python train.py --head_dim=32 --activation="gelu" --rope_base=27700.0 --attn_scale=0.177 --init_std_up=0.0345 --init_std_down=0.0 --lr=0.00232 --seq_len=1024 --steps=10044 --dataset="wikipedia_en"
Each number is 128 + 32 x the weight over the matrix's rms, rounded and kept within 0 to 255. Layers, rows and columns count from 0. Numbers have three digits each.

# layer 6 attention query, 128x128, rms 0.139, rows 0-25, columns 0-127
093096127119145143194136161126121155109074176060117085138139107182095064188140140165117086149122183129103105121108117105214130123066135199121125159072089096059155149076118113179124141143152074132085035143135106133121156178085091160150108152176130066160173138093126182120144094071135096155152130145157089087156148175140166176065140060123113132130134217136135125194139099072122134106188
128091151172080131126132069160063140103112134113090197134172195096205169076140160089109152133108126207114128166131146121255141020062083158034132123105255216064088120104070084039088127114136178164097131188165193193116109112157087248099011175191114076147163134067182163060029185228139171199025170115085111133144087098141191077126105115014147176160161189109043162177132149093095059117160
123138095100135120106122124128105152112120136145131144142147133090176123079120131087113160121119098123141125109143088139098122144125063164158149117125159145121093089135146112093146143116131150124125130142138140162182090164150150092147156135094153126128121180125141095133122128190187113135148194181093119129094103169137083152121151124097139116124107137098124110147154149072123104122141
119149093134135091156116142149155110104160145119157073130138096153088065178148073116195115155152157124100134124132165159066135123128193142154072143096110107090186083217124155204145125164118115106130068096116124096139125118109097065164171108117156148130117139107120132115150126051159185128113136130183203119150109144127131169068116090153123164137081131109107121129156113077199105088161
083106157073160158124129101156149124098130123126150134082101095118149118196199091169159112143161156141168141166096141126217125031026149164161128108083182123157132118111209033129071121084172168097135104140099139093128135088143181146025048080152088120114148144171210184192100111105123193180086133108127124113122077189125164150081107038073137077187120145140065176076209128186137091133123
132153135109159107080100133130124087150160095175153165144126077113144173060106095137111174088140074105192117139122143139098125169173088067136172117174113143140120114172124129074149107119084176131167170121134131137114127123150186102097142097108138186114089116159113119117119138154095103064129134165126141146102173123116142076155148191146123128133096065129140136103100140126127116124131
154139135086147123118106153145101139075111115162116174167170145077159193037084140121090220099112114162127147144108111137170137125143051104116156099174220150129053113125107105015125104127080191140139182176140157167129111148119101142135122126153096093140106164157143111106092135234144100129128139127071137149077153179129152079157114168085120160121171108133086126135125153088075138155153
115132134113157142125124147083163182112149139189152112110111118171056083162154141164102046151116150104135125151102095134077161185109167143149087138133042091142201086143172178205107132159143098096161105090119074062116145083118146043147179105075142174120118071105143112135184101003115097130160110140102148151115135151105136192115150137193115082088141125134129124105096097168175146090091
069113106109152166160170154135151130127156149126083175100146142067106156157079172136135137121150115129080119128084098151176112133082098167093079109177133105063123097099086119153094135147101121151103130148157177129128125142155115202132078141172130122182104123119148174126118096157124130171134117141101117099094099106125189167153139095105136130176089141136141125130138106101114153147158
160144087148147131165150090136122135119113149071123100082160120119141160115094162134137132130194140069147102173091145169097101130143155121168165123092116170122121112144179119130139162131133087112144107100151114090158157128106142131141153123166169096120115127083139115129167151085185115089178111085164140106117115082142110161157073106142065113138112101084109115119119119132128161125133
093133122110130106174158148187161101179138143118124111137119102160117128150183144071141096163118143104137138148082154163146096099099088163166134102113078171141150139133135131140138160148089109173149133144112121189102080175161114145140117117118046133150096145126124104126181127080125111095110115110125140170155074128138103150125125113134122140114098145185170106124108114099135106108151
190123130076121101147150109161162115118125126161139135112155114125169157140102122072093178153135167140160142123106124071095126133124111082105135153131085147088119128203091156088116160145114113127113151087134154108110146190108120170152092140125101171144127143111089124168161128138136138136122106131107127072154096101072123118171123200119081142110155149117099163136099089139161089122112
115159124151155103152172110172149125171148116160074110076158133152101092139183134138127159121163130171058121125163133126139094138165097132143159118114097139159132138213118149168138115100136128089142155138166139112154142128145127102137112120096133090076136104079142120125100131126125118124139146154111137131095143121149088104063102124169095086115096102138105150157085122184131116147131
097125051084143145171203122104061156122135169144116144128151164144167110133150098180079115156123109143134137127099160094154119111099096141108140122088159118140160113143202097128088133100186145147126086076147107160155132170098098119075148082137115111179103154131125133031147129091153131133165120118074140096112224085152105114127139117122211160112134142083156170107173156159148096173139
080158105124148098128134070135157172177141137104122113157153166168130120093106113133125112081135121149091124121091106129136118143131066105125134149155115129141137090152058110164086167145180085123141092140135101065133147080179115084121129105105103126165182100140112107169150114127094194141179128169151155118154096123118091110103174149133104155148107133171199101102134139112145159103143
125074128161150094109126130178121143134099101085145177186111120163093110114111092149120134139160117067150167081121113113154142120151109147109117143172114122117157167147094182116157139120053104148071155127122110138121106106144165133081074152177156126125144164103108109154158164129135111144134128228114163137128131130109159155085133203088061148130145088142127079171055180111157126128154
091181157096141117141106187152161107172106125083132092160196111115147109150089106127163112148133134115155135114124119174140093167086153128122101141172115064151198137166162140159155146106099093092070080160089133131121139158101137089162139130065113133100184148172123113078153088111113142147135084118145124105185147123173115114129122064180130133124092137082179167080143206130133090139099
126152142141110134085180112147079137157169123103118190133148124111149097148168121133137139091111136160144099191134129201113126154130135114076148118148125151071149137137129169091135187148068114159144147113121090122108156108114167163040104111131169155118090100121185111100139143170128133106129157119077129168137118058168133116110086144117073138116099121141143127133042152099132131106125
153135102150127138093137122156159142184070120171096122119171107136062123130143116140176120130146119143103156108176161166094148162120145140112160119098117142133123156169110140147108104084174096108115124167115119102112090069173206096094091088143150153120133116169150170127199130116155095156162146092141140084074067090133151101108136096129122106086158124156129165143083138137130122085095
150167137154102114125076131136165112143133106140113138072095129138168133103154075157142137117125124114122085131140117073175136125129129165091155162097104136045081153125165139100121160106150159153133136128113143122174136116075129127102133067164066102113146201154113146169103155146106118077088170104094051128148184087081132137113139100157152121175137112139155133096119156177090160132162
164122141163088148134088135050152140115161103150153168158131123118117136070115144079109159098088145081107169109146161133125108091152144092121109146151114129156072091140095137111093118143146119122122142146104153161182110098154147141145116130127107151104126135143138152083129113121104133149167090128099150108145173051131131143198133113173158222170094130073115102171079146115155148186121
152164112131144146166152157077117142189086086077110172121071118145098122169165121117191180113172099153100107087100138092072161128139156122119121110116106130135151166156142128137117155124158126131136135141104118141141074116142073104165150169122140107165134119089138111155124089138117146135107111117124096111091140123142132115145138120164169120130117175078130136139104120051162139124112
143141121112146103133084095163160154082142145136128144115149095103132139092169146110109112152139110104112151140129093152119134117154138142152121104121197146085132141119114095144156176081153152094062082127104124109144104103119158135162167167114150133102136100161140071191109151143113114151140066167074108150117108128134133119062128200123147189148136172145102125096061109116118113103150
104136119109148132152189093153087111105096125125176087142159143076077110161120140108136172149130190133128139096167146149126124172121106135143142112101116115150116098104084133099124067144131114133141058141099074149148144160100125085114120137123099118145123103150158100213150110109123137127141075169146137097156150162115138110119104157142108131174133104118130137129115112132158101155223
109133103129107137124095112122095107131084103152116177138191152146155156060098219131119113151182118155126099117136109139176083107123069110108147081145138188105111131129085124071122157132088143146138126205175143142055093101148155136144095116101129132138116109101143113098124083176120105145125179176141084085118129157149187157131115154112191190129126085092100157121125150111124125127113
149119098178143125081119166123113127113120122158063135095146105093159108130147141156140067137097112125110155115138140095132107130136153159187116092091171054127152177146119108116159158156128117158133143105131096110139137117104147121109203124113170118133120126142071126147097120136167152122155083100146110111104137189098109090157107136193126103125140150157107139105140182120140163091136
# layer 6 attention key, 128x128, rms 0.147, rows 0-24, columns 0-127
142150171134082149124110101114103129134087139110106161146178144106152144104090142137068160114114137118101147136156070120157141147178082172100180141129129129105084131148085156124136087127155134101145138142146127149090120155129089167136119119131171121167123168106115141119134117154100056133136131132080134114108140116131113086185118115129130179089130145114124132170101109123120119141159
210193160232096208059191092157048103179150192111139163107186188025161114019190120255031075050073042160160230085215131062136210130130029033036255139125196194102147211048171040044060145169068068127179169122106248185124077191166137165049049215252109162131218094152131014042051122255141143092080203052117116255142000119097067163113107141000159073180236104086232164059053186000197147144066
179158096218141159067132079133115138180101155105187155118148149124133092085160086178110090103122027155178212063172154105087181111162122032128244126079181189120169119063157076080098165090127052131105165105135169151138107135147136171098116122180127129132174119165149034114093102208137162137142177093098123210151083107098088159122169129000108067215164132102179127084068178004170122138100
146106091097150116094134182120136114140094099150103128106110064143116117137081095129140141122094132105107161144103128136152095126143114118144093129125160094107127148128114153141132150141201101144081110141110093116113166149101140144180157148096131178165136181112172174189149100127108071134137112143167141063145152162089116130163082124189071091089116158155098134165149131164150131125142
115093107118145101157154139131171131115163156148099093105071105104133143171151156084151134165149140124091089144136123173078099098125168138181087149128118100152144096147137162104147125120108142124112148093129067122145185122155148117142141165097131079116092139160150150155154124108156154184162054113144075138161133118125176102155134097125097118132080120136071147077169149145117106088152
144156127124110141111122127106040157136080167145107229189201114075129172067095174137085178122078075135140154142135083179155127116150046077131191097124218159134081094162200129079162073118156184121156166175122127217096083156173087163054176157116162132159141166169142106060114105151103126062146095079117089143144137076153113080129130117112116133157103135122114144124134139000153123114164
141123133132111106072121099093131132146130147105180161078132097099158157122165102100099134095105098135158179139116140120104111117147128109120137165125146135152124159142115090133107179124121118143140120136147173139172156080128142120101067145134120135128138098136150084154128161140135154121101108142129122123150105101108121138169152136112140104095156141129145135094116125146147117089139
188192156231102209074174106126067154164133211092136254131202209000139175001184143207029115049075016152161217080176114114136242146163021067053255153134183187157126182071164050011089160121048115149196144108155203248122085165170098205019050168223158129161222086165131000055058156247126162091128168042108094254164008046127075133144142113000137138179229071080214152025041176000171109128111
141128134162117128082123111102136168105050133150134121123109123123131110134138091156116114146138179092121088095110164081151142181140151155092099120075125114155134113177142132143121118096171170121111118169104184136088135139098102151111164070104105105172129112078136153129097131133129143138128182149131135053108165121149085140114116111187172151142158100153154085188120116201120156136108
151190095163129102077119105142081161149143157095145157104171122102163121111177076161070138118146151149097165069157158125082181107115102077097189137160159114108121137147143083115113121121105119127157088120113160155126146104169186138120119112186088144148140098123128085131144115219125159103144143112110120165106107143149133125090097181111133104133105132098126163082111160040166134092089
151095158184079132122162089148125123118101137135153154125146147196134082111097093138113110080101122170127132106159123120104155094159088139142171140097166120155090133100122102099132118105128149175136098143140163164149142136178127089098090159166114124140158108171118117110095136138125140131058154143100162153127114129136105089094110154136153108149149117109175156151109141049111128134132
133127170178124115119133092173162087097100116098119139164145123157111139099174120121061128194103070077135093152141132116138146128126145126163138177164152154119106132113135130149110118133131139102103096139093129126130150110133169118178097134121109110149186154128130088157101086140145133098096138114137133178137105113162135120140089139122155120125123103159148139100127150101147100134096
147177148141144180095135113110081115132095143059170139128137123136149171101155127199109092136154095145169132146154148099076171137124124090096194134128142133147124142137119091121134124114116123133139165095111122104099120123195140138064079123133184126102124171162140082108109131120142151138086165135105093162128061146121112131179108136087124098175134139117156138120113157048136118109121
092083124102123108166136089145086105132112157141069137098157130110120119144091160151166164114151091104124131139139155176121195106123073195182060127149168098096107160131129176170138155116110171112166118119126087121099082102129090171140141045122130125108103116087155135173115141106116118125177064131133138029120154211183136147128115094122175092112104104109115132135121113204121133140140
160102162154157152143161097091118142119119136123156109111118125109113093118165186113153127150086142156140128131156132144087127161141130129131156148135140127142152167139170152107071087128118114144154157155155150114152130186167152124078111087079139133121109128123129085082142119158158137127103124096113119168145125097112097128129102107114143052117115144145090149112128115101169086146112
117122151116139146099143112128171159126136101139111102135109139106092149087138134091142115110141179126191117155103116154110132121097107124147114145093127147197117120127150110135126131138139139172140109127148083094159157180087167151175130119101151101171134147076147145154116129161144100149096191119133114161111073093121144133106130129153062120102134169144131106085116139095091160114136
130161172187131149115128085137065080198122155108131152133122101108184147061127152196073178117105115147144158119140130091130154136140090101099238108090205191124093139089136117134101112144132108150194171182147145186146101112083117187151100149158089167097098085139140106130085127135117136107072128116109105168097135093085124120108147136058142129165147176069155116143096074062130101154156
067082100127161111140130160142131132138102138164122079146108123190135142168116151112174121170184175113111079156098133106103146162123131130110060138118116097178143104138102138136123124075093109135093047116151043140176178141157143104198124101119058137121132132082115149136200162068130135197155099136153158090131115159109181113100080157184092102110107148107050140158112118239102138140131
108167197122084120102104146121123126146138147109136106134121153118135118161132116168154080086106122144153103182145130097118111104128138108111126171142116112149167137111149168163106083083146137125150152113110124122141121144142141117098132085177121158088147094098171113102122135122161152128169133099131160176130107099139150111100100083143084099121178161095122154148134138114130106067120
170136119122152109147056153147102145112130105115148127115181144131089150133111129134131176135155130094114114096127105136141088122136146157120159077166115122097083137148125100153146056143111114166127066155160157182093114122152130154141108125120170108121136178139171117117119085116107152110158173122109129101165176082152155132165138135086131120092113170071130157109114101069125120156090
159163088106162089136146145119132142123111106142112122119105123125125129115122155154122163144147119124131091148065138212126073118132123112119122128098124143146159118145168138112147164119176192065110159140133085136126156071160146117154102158075144156146157121138168075121133117093135135096110107080136121163159134090176092120105157097151149112141093063111106141121145143173070091119131
176094094118124154139141166125093151135137109163103137150137097149125151132117157136107070063140099164124136133108119110127150107150135122121087105101176116097111113171136150109120123122135118116150152118109119063112122128129142174139120129097086124123138130170102116068117134139128174120147140140161129146130118105138098149112125133139131109113133146152183173146142166113131143124119
144134148105150098113125161112153147147152106124142133144087136177120095129123174150133092154138089164088124143087124128126157100106175154128085138130076121118144139171097140151111135109107111128124132128175165117094168149123138078208150114082120121132157122061121146178134113096144073143114136104084110090087099126100135134177157072148106120157105128102107126086119133159141095107143
159096172127124119112116090142089135160092141122161123157166143074165113115125134126138106099119115096175147150145136131157098172100103082105213175091168199121106105130171094107113154112095118077143115140109145095141129136176119099081150158129101147121153132080123113120071147162124121156110157111098153122111099152118138114123129167085175118130136115148166089096111136111154129126115
148140103143141117135124141104131119106154100112116087131053116169116095159124080135169115131141121147101083134110165141085130216133166152130078118118077113157110112129109144146160073141121119143125130140095076103127107139114103096171163127108133116105133126120176184212159153136137125169120169086150151091113159113141084119095115096150108095160067142156124107170177119167130105133135